Each number is 200 + 30 x the weight over its row's rms, rounded and kept within 0 to 999. Layers, rows and columns count from 0. The size before them is the row's rms in percent of the matrix's.

# gate: layer 2 MLP gate, 384x128, rms 0.0824, rows 296-313, columns 0-127
# up: layer 2 MLP up, 384x128, rms 0.083, rows 296-313, columns 0-127
# down: layer 2 MLP down (transposed), 384x128, rms 0.0829, rows 296-313, columns 0-127
gate296,112,167,241,216,189,170,195,228,197,208,161,285,164,232,227,227,209,155,240,232,162,152,209,196,187,194,194,203,224,221,218,224,218,193,210,211,259,184,226,184,190,187,151,218,239,244,205,215,190,139,158,173,231,255,199,221,161,226,168,225,182,234,217,196,166,247,210,169,147,217,201,193,205,245,206,223,219,230,147,183,186,243,180,211,197,173,142,176,243,198,207,231,234,202,175,194,227,206,196,205,174,167,257,221,197,207,147,153,173,185,155,175,223,220,145,198,156,205,259,177,223,168,203,214,189,158,162,216,240
up296,113,178,156,147,219,208,155,227,213,185,223,189,183,178,259,226,197,187,188,206,263,186,171,265,239,250,216,226,209,159,198,255,224,205,201,173,223,221,167,198,196,268,180,164,227,215,198,196,215,272,196,234,210,196,213,192,202,181,195,239,164,219,227,192,177,201,204,173,266,237,232,202,193,199,236,233,228,184,234,232,198,207,180,222,198,129,203,186,157,216,222,248,192,226,193,251,208,175,230,201,287,252,194,187,198,191,209,183,220,212,239,227,194,278,223,213,193,218,156,189,224,182,154,198,178,257,204,207,202
down296,104,240,184,191,258,195,242,209,192,207,155,208,145,230,172,171,207,217,252,195,185,184,221,192,190,231,202,165,211,174,179,243,190,173,194,180,176,231,215,195,184,200,176,228,198,261,175,160,237,239,176,225,263,216,159,258,181,243,180,149,237,259,225,208,180,212,250,162,197,122,193,216,197,245,264,202,238,260,186,220,171,209,181,205,226,183,210,201,175,168,208,212,188,243,155,217,193,195,179,177,245,168,203,191,227,228,234,215,162,250,156,205,177,187,145,209,195,190,207,234,229,180,166,152,214,218,176,226,182
gate297,103,214,253,194,214,142,187,223,216,219,252,211,233,196,208,224,249,195,204,194,200,154,187,186,237,242,149,151,206,225,206,208,222,200,160,201,236,232,262,212,205,202,247,177,189,217,150,178,124,180,176,168,175,220,185,211,194,151,144,181,246,208,235,243,263,201,191,228,204,216,176,216,221,185,170,198,158,162,170,214,236,199,210,197,188,158,144,245,231,175,194,224,222,190,180,137,156,183,136,233,204,210,191,194,209,192,251,197,164,240,185,187,227,198,157,208,138,190,158,183,200,193,198,215,215,174,186,196,149
up297,096,188,198,205,195,164,180,211,215,177,176,251,166,291,202,196,220,205,213,156,195,137,201,208,145,224,214,175,203,188,251,165,196,185,189,206,233,221,214,192,176,167,153,132,235,180,136,190,199,173,208,195,203,218,203,223,222,172,200,210,191,172,248,170,228,159,187,191,230,206,204,200,192,201,181,182,198,215,168,221,204,237,197,165,195,181,191,180,157,180,254,219,272,200,199,197,219,200,196,199,262,167,179,183,254,235,208,167,220,177,183,196,269,293,200,202,250,209,225,176,260,233,203,198,170,178,149,239,232
down297,102,224,218,248,219,158,230,219,205,191,164,168,232,243,204,203,164,176,192,217,271,211,209,248,222,185,240,207,221,211,205,239,184,216,154,173,180,253,265,219,202,203,230,253,228,229,170,143,191,192,188,202,201,189,222,145,201,229,202,216,154,193,213,218,184,222,171,199,220,196,199,175,195,206,179,260,160,211,224,210,207,195,228,181,135,246,206,193,158,206,255,197,173,176,234,239,221,147,228,239,224,171,176,216,209,207,161,198,214,208,181,195,209,215,201,207,255,244,131,208,201,201,219,207,277,163,129,239,219
gate298,083,203,179,146,223,217,176,230,170,171,182,207,141,163,187,180,202,209,205,235,193,189,200,196,196,203,142,173,236,208,213,167,177,199,268,261,199,172,254,211,169,176,163,205,189,161,165,196,216,201,286,218,267,137,213,202,229,222,161,209,132,216,202,183,205,166,161,206,168,227,152,239,199,265,224,213,189,196,204,240,197,220,175,196,220,236,179,169,175,232,163,182,184,220,208,165,148,245,264,224,199,207,205,174,222,192,189,157,243,224,204,145,220,212,195,222,201,199,205,206,263,226,225,194,192,196,186,179,217
up298,090,131,228,189,187,205,246,174,157,206,224,154,250,196,198,120,240,199,204,171,196,127,195,180,176,224,274,232,232,210,195,218,193,186,184,166,215,214,170,187,202,237,244,253,162,251,237,162,241,169,144,193,151,187,234,227,186,213,195,222,180,205,198,194,249,222,188,243,180,167,250,155,204,195,200,215,199,181,205,196,158,206,156,198,209,156,209,193,174,229,160,206,205,164,201,190,263,207,148,227,211,165,207,174,198,182,197,206,193,207,222,239,233,179,163,199,164,203,205,188,214,148,160,176,178,233,168,206,239
down298,096,171,202,251,234,208,145,230,187,163,174,179,237,222,210,194,225,222,221,236,243,184,252,209,248,200,141,220,187,208,234,174,212,194,246,182,209,263,153,179,205,138,206,191,202,183,169,196,194,251,180,239,211,221,182,220,201,217,224,164,158,235,200,151,192,183,233,190,193,199,194,249,160,226,172,224,164,231,201,177,244,175,219,251,178,167,178,218,192,205,199,206,176,267,136,179,193,234,201,219,190,159,160,254,197,192,202,131,193,228,223,190,173,168,176,172,225,254,192,193,175,187,239,220,203,199,233,218,269
gate299,106,218,206,170,265,152,190,200,201,185,219,186,158,241,197,173,246,176,223,174,173,189,165,244,210,208,168,173,187,159,227,196,207,176,199,232,222,211,174,217,193,197,208,172,195,165,196,177,196,206,225,199,152,203,176,200,175,237,228,166,225,182,203,154,187,165,211,196,230,104,165,231,178,186,165,181,200,172,252,175,189,235,149,186,196,189,217,181,235,202,224,165,238,227,239,157,188,233,227,234,224,222,196,210,294,236,191,187,195,186,207,219,227,227,178,292,211,227,175,200,225,161,196,165,233,157,186,177,275
up299,108,166,227,161,189,221,216,218,199,238,172,186,225,150,187,209,175,190,235,197,236,150,253,126,170,202,239,251,229,201,186,179,215,235,205,203,181,142,191,187,184,204,206,220,191,186,193,133,248,211,230,200,215,184,192,212,239,234,206,169,130,213,215,170,205,218,201,110,197,207,167,211,226,230,224,171,179,196,176,202,173,197,252,232,172,181,164,142,166,184,250,195,148,183,177,191,166,243,176,181,221,170,229,241,160,207,204,200,171,130,187,215,197,183,238,163,161,188,230,201,148,221,202,229,192,246,216,191,186
down299,098,216,205,163,174,228,141,119,175,198,167,198,249,170,220,213,197,197,217,181,193,183,156,229,166,247,205,204,126,199,169,177,221,190,217,241,234,260,196,198,191,176,198,188,245,204,168,220,198,144,220,205,189,189,226,171,219,198,185,237,265,212,240,173,182,149,228,147,229,188,218,178,215,216,205,117,223,226,246,246,218,165,186,207,248,206,189,209,234,190,174,215,186,174,255,203,186,216,234,211,183,225,270,180,182,195,218,164,186,205,188,218,214,228,176,225,213,151,260,163,171,184,178,176,179,245,210,208,207
gate300,090,168,178,151,209,234,185,200,142,165,234,184,211,196,226,189,213,198,173,193,223,196,222,182,214,207,206,182,174,212,189,189,211,172,194,182,240,170,205,193,245,169,168,219,189,209,195,201,207,187,236,142,224,165,241,236,158,219,217,175,165,176,186,210,174,148,209,187,217,223,221,178,146,165,245,201,231,212,204,218,159,85,187,211,248,199,207,242,156,220,159,187,221,145,245,188,197,163,226,182,180,191,249,198,258,221,226,192,227,199,218,262,193,178,132,172,224,182,198,197,212,196,217,236,205,109,226,236,206
up300,105,192,238,143,220,189,175,226,185,209,249,193,222,193,230,192,226,196,252,215,206,194,200,181,197,168,149,172,257,170,190,215,204,155,184,185,183,181,158,243,211,217,238,149,172,246,145,149,207,188,154,201,234,190,186,236,171,216,144,206,219,172,192,214,207,198,246,167,208,183,174,242,250,176,155,187,196,184,203,238,227,218,223,219,221,240,205,187,154,174,222,197,284,236,236,177,232,212,175,181,215,224,131,205,231,192,162,165,220,185,246,184,180,110,196,179,223,185,195,231,224,208,229,208,234,196,192,181,245
down300,097,193,234,207,188,253,231,224,221,175,162,211,188,168,173,180,176,228,195,174,183,219,227,189,206,204,244,150,183,183,173,203,140,181,201,244,159,224,181,193,224,214,189,185,236,152,243,196,228,232,182,184,200,206,241,217,208,196,244,196,204,184,211,250,181,174,221,197,152,230,218,178,206,195,206,210,207,218,225,193,176,170,204,277,127,169,139,208,168,256,174,168,127,227,236,235,229,192,171,198,212,243,250,197,206,199,207,171,159,203,158,224,262,246,174,226,193,207,241,259,219,154,170,240,218,172,170,164,198
gate301,106,240,197,182,187,225,141,207,188,225,178,189,239,202,187,205,211,223,268,213,165,250,193,205,216,234,251,241,203,183,200,195,182,166,233,188,225,145,206,221,260,248,227,215,222,228,218,234,154,202,148,214,216,164,148,210,198,245,205,183,211,165,248,211,177,191,169,171,169,188,154,225,206,226,193,227,220,195,272,238,209,173,145,237,207,186,194,277,229,205,165,162,193,242,246,201,147,183,231,222,228,224,181,227,226,205,192,241,175,212,160,196,240,169,181,237,214,235,186,173,181,169,185,223,252,216,199,165,180
up301,109,176,213,185,194,156,237,255,193,167,208,181,137,196,203,154,173,176,191,250,206,166,216,219,194,198,214,205,183,171,178,213,186,175,198,186,196,215,213,171,169,180,188,178,197,228,234,240,207,232,208,140,199,248,236,184,169,236,193,245,124,186,179,193,205,202,200,251,195,199,232,182,138,163,263,149,218,180,251,175,232,244,200,211,153,181,211,167,201,228,197,213,197,156,205,216,166,191,236,188,217,215,170,246,170,244,218,191,243,176,257,222,151,217,233,189,204,161,195,228,178,255,140,199,183,224,265,221,233
down301,102,210,224,180,226,193,196,227,220,153,191,160,216,194,215,188,205,171,237,179,232,201,143,174,204,182,251,191,218,176,193,128,212,122,191,244,234,175,146,222,222,203,238,224,237,186,217,156,241,209,180,227,223,146,187,211,246,216,154,186,220,183,220,215,164,230,222,175,209,126,242,241,237,172,195,215,262,189,211,223,160,198,204,176,196,182,181,215,235,224,222,194,175,216,171,214,217,181,220,212,192,181,210,145,209,140,241,205,185,177,150,222,206,214,253,261,165,233,213,150,209,158,158,215,193,182,199,156,213
gate302,101,206,233,131,213,220,190,234,251,245,145,189,200,203,243,206,188,204,206,139,172,203,148,184,256,223,146,145,203,204,164,171,199,222,171,167,171,178,192,174,235,285,198,199,181,217,161,186,162,188,169,210,222,227,214,178,165,201,166,195,236,203,233,187,194,185,204,203,211,215,196,217,210,195,241,177,216,190,259,206,235,233,175,209,177,174,196,214,251,181,167,229,170,230,193,151,210,179,180,216,161,185,262,188,155,175,145,215,180,215,203,201,161,170,214,186,249,196,203,155,214,160,139,158,179,223,147,172,219
up302,111,221,175,175,220,240,217,271,152,145,211,194,170,239,274,175,163,204,212,188,209,160,168,227,258,224,206,196,217,162,194,195,211,171,234,218,221,205,218,222,170,208,178,248,222,194,151,155,217,155,160,196,247,199,219,176,198,233,194,217,184,196,167,215,226,254,157,203,190,175,194,181,186,207,226,244,272,145,230,197,206,234,182,231,182,221,192,205,156,160,186,169,229,163,192,212,171,215,158,209,242,179,194,174,230,210,218,161,228,179,228,169,223,256,206,235,230,246,168,165,198,212,163,216,198,219,211,274,210
down302,104,201,203,226,189,230,184,199,203,215,167,201,259,187,220,209,267,208,175,168,221,179,198,160,212,154,195,171,229,177,211,239,210,216,178,202,200,233,208,216,188,165,254,172,217,197,274,260,186,189,205,185,193,179,189,156,180,150,197,205,214,246,204,224,228,188,251,291,224,173,175,185,195,200,193,238,233,167,176,214,155,191,191,224,187,178,184,198,181,249,207,233,192,227,159,202,223,170,161,174,193,173,179,156,232,235,183,134,204,183,199,167,207,212,135,219,170,131,217,227,194,178,173,186,259,224,132,208,247
gate303,087,194,206,216,148,206,195,186,227,202,193,209,191,209,263,234,184,141,181,240,230,224,196,206,242,254,214,245,258,154,201,187,240,216,202,224,167,147,178,243,227,236,219,232,188,252,169,241,145,240,175,178,251,245,203,214,214,163,235,177,228,231,217,182,192,163,230,216,176,165,189,166,218,238,183,149,174,221,221,158,214,188,279,213,234,174,150,195,218,191,192,194,178,188,178,227,223,248,204,236,209,229,263,204,245,219,140,240,181,196,203,197,193,217,221,215,202,174,181,163,187,218,198,153,205,201,175,239,195
up303,095,225,207,211,132,203,203,228,200,130,180,248,177,143,226,196,180,143,189,231,211,234,196,196,172,261,232,209,215,184,216,236,222,141,250,205,191,205,154,192,218,239,160,173,168,247,178,195,176,161,193,143,217,196,247,218,154,198,188,217,208,183,220,209,225,145,233,198,201,199,155,217,163,261,153,150,203,204,196,189,164,241,241,183,207,166,168,188,185,210,173,236,209,250,197,232,187,219,238,219,195,201,249,236,220,199,145,210,220,218,175,192,202,200,170,258,162,156,208,191,177,217,188,166,237,203,172,171,179
down303,100,182,233,221,219,165,207,214,166,226,188,214,188,204,174,203,190,217,197,197,215,168,180,215,190,173,194,199,249,144,240,205,221,127,188,196,169,148,259,238,202,181,161,206,166,269,233,203,213,204,264,157,198,199,262,259,187,187,204,239,168,164,221,153,165,207,180,173,198,201,214,185,178,234,214,221,185,211,214,189,169,239,211,205,238,235,214,236,168,226,208,179,190,205,223,226,167,223,202,288,195,149,216,160,188,228,190,193,172,231,200,227,235,146,164,190,157,277,211,213,213,225,157,240,200,227,185,243,208
gate304,092,159,249,172,192,208,189,219,200,192,215,192,183,212,239,203,220,161,201,192,272,225,197,200,160,198,206,179,181,199,204,165,211,184,137,230,204,197,264,231,156,164,182,210,181,187,257,210,187,145,197,194,168,231,251,216,199,210,193,208,203,205,213,241,198,210,248,217,166,204,217,215,157,187,189,197,156,201,176,190,200,190,308,170,112,168,188,213,251,210,183,196,146,213,157,231,256,160,178,217,202,196,193,186,251,153,207,170,237,158,205,188,216,208,158,232,181,205,212,260,215,212,185,152,234,216,198,238,223
up304,088,135,119,209,162,190,218,187,267,251,147,176,190,227,199,197,207,260,174,220,206,172,181,228,205,180,202,176,176,164,219,191,183,178,205,246,207,175,190,228,217,159,189,213,187,181,173,164,227,223,178,158,187,190,150,243,211,227,204,192,200,218,223,215,229,220,198,149,202,201,223,186,208,194,205,178,202,183,138,258,218,223,185,212,211,239,230,204,191,137,154,168,262,227,219,240,234,207,184,150,237,182,202,189,222,209,184,218,240,199,182,177,282,216,215,173,180,224,176,161,238,213,226,244,167,190,245,151,170
down304,093,162,192,233,189,218,249,191,164,222,165,202,213,181,184,180,218,160,190,194,236,234,171,172,188,205,241,167,209,200,195,147,173,192,169,220,188,173,272,214,203,180,212,232,218,227,228,162,169,200,207,172,155,201,198,262,199,242,163,210,146,228,198,225,124,166,231,207,211,209,281,172,188,160,198,256,225,215,211,231,217,202,275,195,175,193,173,201,196,139,184,234,190,218,163,209,272,187,155,145,239,225,230,211,226,238,155,216,169,197,227,197,195,220,211,185,163,226,198,164,201,159,200,192,204,156,180,189,198
gate305,102,207,150,194,185,199,244,214,202,177,170,161,214,185,213,212,199,183,174,154,275,162,223,238,213,161,150,198,213,179,195,204,180,236,128,233,165,176,234,220,170,243,230,219,200,260,238,197,193,193,167,179,190,192,175,212,206,211,185,220,172,239,179,237,143,155,238,152,199,156,181,170,196,183,177,208,217,181,213,191,218,185,237,147,171,205,236,213,195,194,203,234,268,232,138,235,209,181,207,181,236,169,217,171,235,146,185,207,247,198,219,199,255,199,195,160,235,129,261,205,210,219,165,198,183,182,180,200,183
up305,101,215,240,196,157,142,205,145,232,218,196,231,211,188,224,266,204,177,243,200,131,239,148,175,208,191,207,202,187,200,233,225,165,166,200,186,146,159,242,226,178,182,191,169,221,187,209,169,179,236,203,193,207,182,197,220,222,223,193,232,162,258,207,204,171,204,221,207,230,225,209,207,220,162,239,192,210,196,204,153,214,204,235,182,111,123,185,174,148,198,237,209,181,189,258,184,226,234,218,205,196,165,226,179,172,166,172,202,182,246,187,189,177,197,157,210,162,211,202,214,121,205,237,193,260,172,172,205,186
down305,101,226,185,237,152,145,207,217,178,252,169,153,191,171,156,163,228,192,226,206,223,261,174,216,171,189,221,197,202,191,174,193,191,131,203,186,181,224,178,197,240,128,190,226,216,196,200,207,159,232,164,166,215,230,234,205,218,200,168,237,253,171,224,170,226,232,171,135,196,184,235,236,237,203,191,182,194,228,167,170,160,217,187,263,206,222,207,187,160,187,158,184,224,229,185,181,221,203,210,229,209,236,179,199,164,207,172,207,230,233,187,174,213,205,192,203,251,270,191,199,171,209,206,215,143,258,222,253,264
gate306,103,193,200,174,176,217,192,210,204,189,202,225,196,275,227,231,181,197,221,223,141,269,202,145,188,194,224,184,184,235,218,165,195,208,168,233,170,216,206,194,193,178,174,218,198,194,189,203,200,187,213,237,212,239,162,217,162,201,157,219,224,185,230,219,218,178,131,183,206,141,170,217,173,223,249,222,171,225,207,192,231,204,236,193,239,250,196,253,158,227,177,193,241,171,184,281,253,184,208,202,186,158,181,160,223,197,169,195,223,238,204,191,186,222,248,202,213,219,227,183,189,276,205,183,170,201,189,89,219
up306,104,199,186,227,242,185,235,206,186,166,215,223,179,152,204,231,176,229,217,188,246,246,221,221,181,121,171,178,170,226,170,176,219,218,210,204,168,254,239,175,193,196,190,177,210,216,228,209,169,161,239,154,193,184,270,233,183,171,257,207,185,195,67,186,182,174,196,193,219,174,216,239,153,188,215,195,179,236,176,228,215,200,238,193,186,165,184,228,186,216,221,216,159,188,213,216,213,206,202,154,187,201,249,162,168,178,197,188,198,232,166,228,150,156,191,208,194,143,177,234,168,160,189,183,178,174,206,190,161
down306,103,208,181,206,231,169,186,243,227,168,188,217,173,179,228,223,177,190,216,152,227,221,199,220,179,197,152,243,226,115,224,207,223,232,224,149,220,182,235,229,177,179,193,207,169,225,150,220,212,169,178,177,204,184,226,202,198,192,257,178,237,259,141,215,234,259,204,150,220,160,226,197,207,167,129,181,200,206,237,248,183,202,203,205,138,199,207,194,232,227,211,200,201,206,208,209,180,185,187,170,176,196,230,219,212,231,268,209,223,206,174,238,226,254,168,248,187,226,225,248,189,154,231,197,247,159,245,231,170
gate307,102,209,155,189,189,173,199,209,254,234,231,253,210,111,169,169,234,222,200,187,178,218,155,188,238,241,171,153,218,183,217,207,135,183,234,196,197,153,177,190,232,191,225,226,284,188,244,193,250,203,200,149,244,154,197,186,192,162,207,178,218,162,197,252,232,203,193,246,248,225,180,179,187,290,212,194,195,175,186,230,174,166,218,233,215,221,205,193,209,172,171,232,178,229,200,210,197,206,201,203,194,187,225,188,192,175,125,182,217,167,154,193,208,252,186,201,210,235,209,227,208,226,195,215,168,212,200,242,179
up307,100,178,192,135,219,276,212,148,162,217,210,141,193,256,158,195,220,202,181,208,205,227,170,167,227,151,232,189,224,233,209,149,199,186,197,200,183,220,190,219,190,236,222,205,197,205,170,247,196,150,201,223,205,167,193,141,155,217,163,147,184,192,205,182,202,238,182,212,209,217,173,246,163,137,170,191,203,229,192,173,216,196,180,158,177,243,195,215,201,175,245,192,208,153,199,242,180,199,189,188,192,216,173,234,251,251,244,244,256,250,267,140,179,173,215,225,205,168,204,186,221,180,226,219,205,213,238,186,207
down307,103,239,204,178,179,173,198,169,232,255,209,246,179,182,281,184,171,211,160,191,238,181,191,181,232,195,214,203,229,229,224,174,134,227,181,155,173,135,192,184,192,208,224,260,215,193,235,169,154,260,199,178,152,234,214,197,185,208,245,221,176,240,211,273,244,215,173,252,218,210,217,181,194,282,180,192,197,201,239,216,165,171,193,231,165,166,186,189,198,190,124,205,209,186,190,201,199,196,179,230,175,204,212,203,193,176,188,238,192,224,214,138,182,233,188,221,183,262,204,219,185,249,204,220,211,207,211,157,204
gate308,102,180,196,225,163,187,163,199,183,227,165,235,175,203,234,254,152,254,290,194,212,164,191,202,198,147,215,199,178,161,209,259,172,148,210,121,193,268,266,205,185,189,177,209,230,211,157,211,212,234,247,199,196,210,236,130,181,172,227,202,216,180,155,200,165,167,188,206,205,183,189,205,206,210,187,212,195,211,178,226,164,178,177,215,252,204,129,183,198,201,212,240,201,213,218,171,197,227,208,238,185,211,217,179,186,171,209,200,243,214,133,226,220,262,216,231,217,217,216,198,183,222,177,248,214,172,204,219,167
up308,100,214,187,268,222,237,179,206,211,242,197,152,272,193,211,186,195,218,168,173,233,215,233,197,206,257,255,258,191,217,195,156,166,213,187,214,217,190,200,201,184,188,204,238,215,177,243,213,172,214,178,194,198,217,249,246,173,207,210,149,212,234,220,210,278,220,259,169,233,256,171,168,236,180,190,193,209,161,237,180,163,225,197,230,159,214,183,235,202,180,173,214,227,197,169,183,142,188,169,188,212,239,253,192,210,260,272,208,242,235,211,202,215,180,213,188,217,187,159,189,228,211,196,238,169,160,225,161,200
down308,096,202,249,235,184,231,173,189,191,245,169,231,199,160,238,228,232,157,182,147,181,176,169,190,170,160,186,233,216,174,247,182,222,240,213,145,239,295,221,210,220,218,231,215,171,174,203,184,156,208,191,175,211,198,232,190,194,177,241,161,190,172,210,194,144,241,182,219,157,172,244,174,187,174,242,180,171,212,185,201,179,224,132,257,208,182,218,202,171,156,174,212,210,175,196,259,211,192,189,209,223,225,195,259,213,203,180,239,198,211,214,192,203,186,168,211,189,173,256,157,156,181,195,193,201,205,229,279,226
gate309,099,207,186,188,212,236,207,244,231,211,195,239,237,207,174,197,168,231,214,270,144,198,160,268,207,162,191,207,164,177,206,193,187,187,199,189,178,170,148,238,228,185,193,180,192,181,216,162,239,189,173,216,179,229,201,187,181,169,175,189,185,210,137,199,223,161,235,167,179,206,209,145,209,189,206,263,191,211,193,170,148,202,223,268,191,192,218,237,185,175,172,218,234,221,185,221,261,144,183,156,184,218,206,254,217,201,122,194,196,193,204,224,132,163,172,127,238,187,227,200,225,204,196,197,191,246,239,176,184
up309,100,257,149,187,173,198,265,195,201,142,205,217,191,198,197,196,193,213,207,227,211,246,218,193,215,132,214,230,238,197,173,197,171,250,196,192,207,213,167,156,201,193,202,209,160,148,228,236,130,167,232,203,174,183,227,217,166,190,256,163,129,204,230,243,188,189,195,195,200,199,200,216,159,197,153,204,189,179,182,215,175,174,233,169,191,211,174,183,218,214,233,252,216,239,213,164,210,190,185,198,221,220,182,220,155,161,180,167,215,171,160,128,228,266,269,209,170,243,177,222,174,216,201,216,202,233,162,247,229
down309,099,199,175,224,170,143,193,202,183,245,155,162,227,229,170,179,195,202,234,198,212,148,190,203,191,141,228,186,211,169,188,214,252,193,187,208,256,206,185,162,229,227,184,254,222,238,145,246,149,232,202,181,203,177,192,182,256,241,233,178,174,154,140,172,245,213,187,201,190,248,202,169,177,192,204,229,234,191,248,248,171,152,178,227,186,206,163,199,184,262,228,184,243,133,192,194,178,212,195,197,168,187,171,185,172,183,231,223,162,180,231,183,166,191,205,252,179,243,251,146,179,201,202,224,178,223,194,209,192
gate310,092,161,178,210,209,256,214,166,188,207,208,248,196,243,182,207,186,178,233,166,220,190,162,165,179,219,181,192,283,207,183,218,255,201,243,221,166,148,189,252,153,199,212,241,207,172,184,170,215,163,176,226,202,200,182,205,219,193,205,180,217,217,219,256,148,207,207,187,207,244,167,160,222,205,172,213,207,214,160,197,210,248,194,226,230,205,253,193,248,238,226,219,160,179,187,147,238,233,189,185,214,144,253,160,224,139,191,171,171,211,235,214,235,171,192,209,167,130,244,189,230,169,207,153,219,223,234,187,201
up310,097,177,195,157,181,234,228,194,198,163,219,223,173,210,188,247,207,172,285,206,226,205,188,181,223,188,216,231,195,218,152,191,243,196,191,218,242,147,182,228,204,213,208,228,223,187,222,164,232,238,192,275,168,218,217,230,191,161,252,198,242,181,160,226,182,217,252,239,159,202,190,182,183,192,227,234,269,220,197,181,180,205,179,209,233,229,258,215,210,190,182,239,166,244,204,224,250,234,214,180,183,176,194,210,242,179,254,207,155,166,268,163,172,179,193,175,144,198,204,185,221,175,148,232,244,194,226,193,169
down310,099,170,139,204,160,210,151,235,166,182,176,193,167,132,197,232,272,186,195,219,238,156,252,175,199,170,175,222,213,204,228,234,163,200,183,207,194,161,202,253,166,202,208,220,217,196,198,292,215,197,171,183,209,228,191,204,188,195,172,208,190,210,203,207,207,239,240,263,199,223,215,202,207,160,194,206,260,171,203,198,197,213,148,144,261,183,250,186,196,166,246,223,214,191,246,246,186,145,180,211,199,169,190,167,246,188,195,196,213,176,174,212,251,163,161,164,156,169,178,199,252,192,211,228,206,210,209,186,178
gate311,102,208,182,147,250,174,147,168,228,189,171,217,162,205,189,167,240,195,191,226,166,219,202,183,211,246,166,234,190,181,201,207,224,147,216,213,199,209,197,141,250,198,237,213,212,237,173,183,183,218,152,188,224,187,174,199,155,155,198,171,168,147,258,244,134,236,193,162,234,169,190,146,176,192,188,173,245,257,195,255,233,216,180,197,209,175,231,165,231,198,216,181,222,187,213,238,211,157,238,213,186,214,190,208,240,212,235,244,199,198,205,216,238,152,216,180,204,211,234,207,177,201,193,158,195,197,206,252,112
up311,107,246,248,252,223,243,239,186,164,172,196,264,252,224,223,177,225,195,224,203,268,164,197,197,167,187,163,205,177,196,169,176,179,252,139,201,242,229,193,202,179,162,178,206,165,210,230,203,226,192,174,174,152,198,156,178,213,181,225,258,199,166,154,209,240,177,191,198,241,230,214,265,236,153,232,188,180,167,181,156,196,238,206,230,196,216,175,206,157,228,201,219,207,208,184,208,231,250,206,176,235,184,219,217,217,237,171,186,172,213,139,255,215,247,192,251,241,206,192,204,224,191,198,234,190,206,221,153,218
down311,097,226,231,219,231,189,212,208,169,212,189,222,237,195,188,196,244,213,191,204,250,148,186,168,176,234,255,234,189,213,209,201,219,172,229,220,226,232,176,199,236,194,300,214,245,187,238,177,155,220,160,164,193,208,204,196,154,161,181,207,141,147,158,221,161,164,151,161,183,218,240,208,190,217,193,217,211,190,198,198,257,195,225,221,219,141,188,198,257,207,170,217,218,249,194,219,240,200,265,228,218,182,190,245,159,263,148,195,144,175,168,210,212,191,180,203,217,163,191,204,213,188,225,179,203,185,229,242,176
gate312,098,201,150,217,246,194,265,213,184,220,225,194,152,199,214,182,206,245,270,247,217,194,157,186,200,200,255,227,132,238,202,251,164,174,242,203,214,217,156,233,251,210,206,224,158,205,198,215,236,220,193,220,182,238,224,188,169,233,206,191,176,232,183,203,166,144,227,205,204,192,184,198,176,204,229,177,204,204,210,190,184,204,211,214,153,279,216,172,170,136,209,173,159,248,292,251,189,243,226,186,198,226,238,183,213,212,204,197,191,215,167,190,207,189,263,216,221,173,212,168,219,185,192,234,217,198,236,177,221
up312,100,206,178,188,136,221,226,233,182,241,202,211,215,195,222,233,120,226,166,263,198,240,192,148,192,265,213,167,235,223,205,216,248,187,219,182,220,198,155,239,191,245,170,153,222,177,212,214,232,207,153,238,204,175,247,200,163,225,203,182,190,219,145,228,162,176,204,185,210,199,184,211,139,176,168,211,216,171,210,189,233,200,237,190,185,190,224,166,175,228,256,223,219,176,293,204,195,156,201,198,194,213,222,268,224,219,165,205,176,199,170,203,193,229,235,204,249,187,203,221,208,157,214,209,221,203,132,196,209
down312,097,166,227,188,226,199,215,189,245,186,211,208,198,204,237,204,227,184,220,218,218,218,170,225,217,229,174,178,194,218,242,161,204,240,203,189,264,185,237,167,247,240,234,189,141,164,220,207,164,209,190,227,176,229,236,174,252,141,242,184,180,178,238,179,228,178,180,230,186,226,160,208,169,162,193,207,174,243,191,230,139,226,165,173,197,252,221,220,181,189,207,191,194,238,225,181,215,198,253,187,148,245,216,124,177,216,219,219,221,154,179,151,210,192,261,162,177,161,203,210,194,204,183,203,212,196,291,243,185
gate313,112,141,243,194,231,146,159,231,281,222,200,167,225,185,216,223,239,175,197,246,234,129,190,211,184,172,174,178,164,139,190,166,203,226,153,194,202,214,192,191,189,155,198,197,187,209,182,210,254,199,172,260,201,230,236,185,202,181,198,220,176,251,185,198,215,173,211,209,209,200,188,183,158,231,197,227,208,221,270,220,168,195,263,214,173,209,182,192,184,216,148,208,184,232,234,247,172,200,190,234,181,226,198,193,213,222,206,178,131,176,197,211,220,267,192,243,213,210,202,228,278,209,213,199,228,169,225,236,162
up313,102,251,225,136,271,166,191,171,219,173,233,237,222,225,186,203,241,193,232,195,183,178,231,185,206,213,210,209,156,150,199,172,184,252,223,186,234,197,227,213,187,252,244,261,188,133,202,224,187,206,174,242,167,200,160,230,188,184,199,194,229,200,220,163,156,239,256,182,248,182,256,196,170,228,191,201,206,163,218,161,170,200,232,196,179,231,195,223,204,122,212,201,178,155,206,198,217,144,192,196,258,170,185,179,194,209,188,244,192,132,213,222,217,183,151,214,192,181,227,139,211,198,213,180,195,215,192,214,170
down313,095,287,167,257,169,199,224,169,103,203,206,165,184,214,204,214,172,221,219,202,222,193,206,178,207,223,178,153,211,190,165,224,240,194,229,226,236,210,177,203,205,173,195,217,195,192,182,216,161,215,159,223,174,230,229,252,213,174,185,149,210,96,182,195,199,169,127,181,217,174,232,157,182,166,211,198,219,227,179,158,161,223,218,217,228,192,147,210,188,230,182,194,228,174,205,160,179,222,218,214,209,227,184,170,174,182,170,191,160,225,203,156,179,186,257,205,189,199,282,225,174,173,208,234,184,205,198,178,223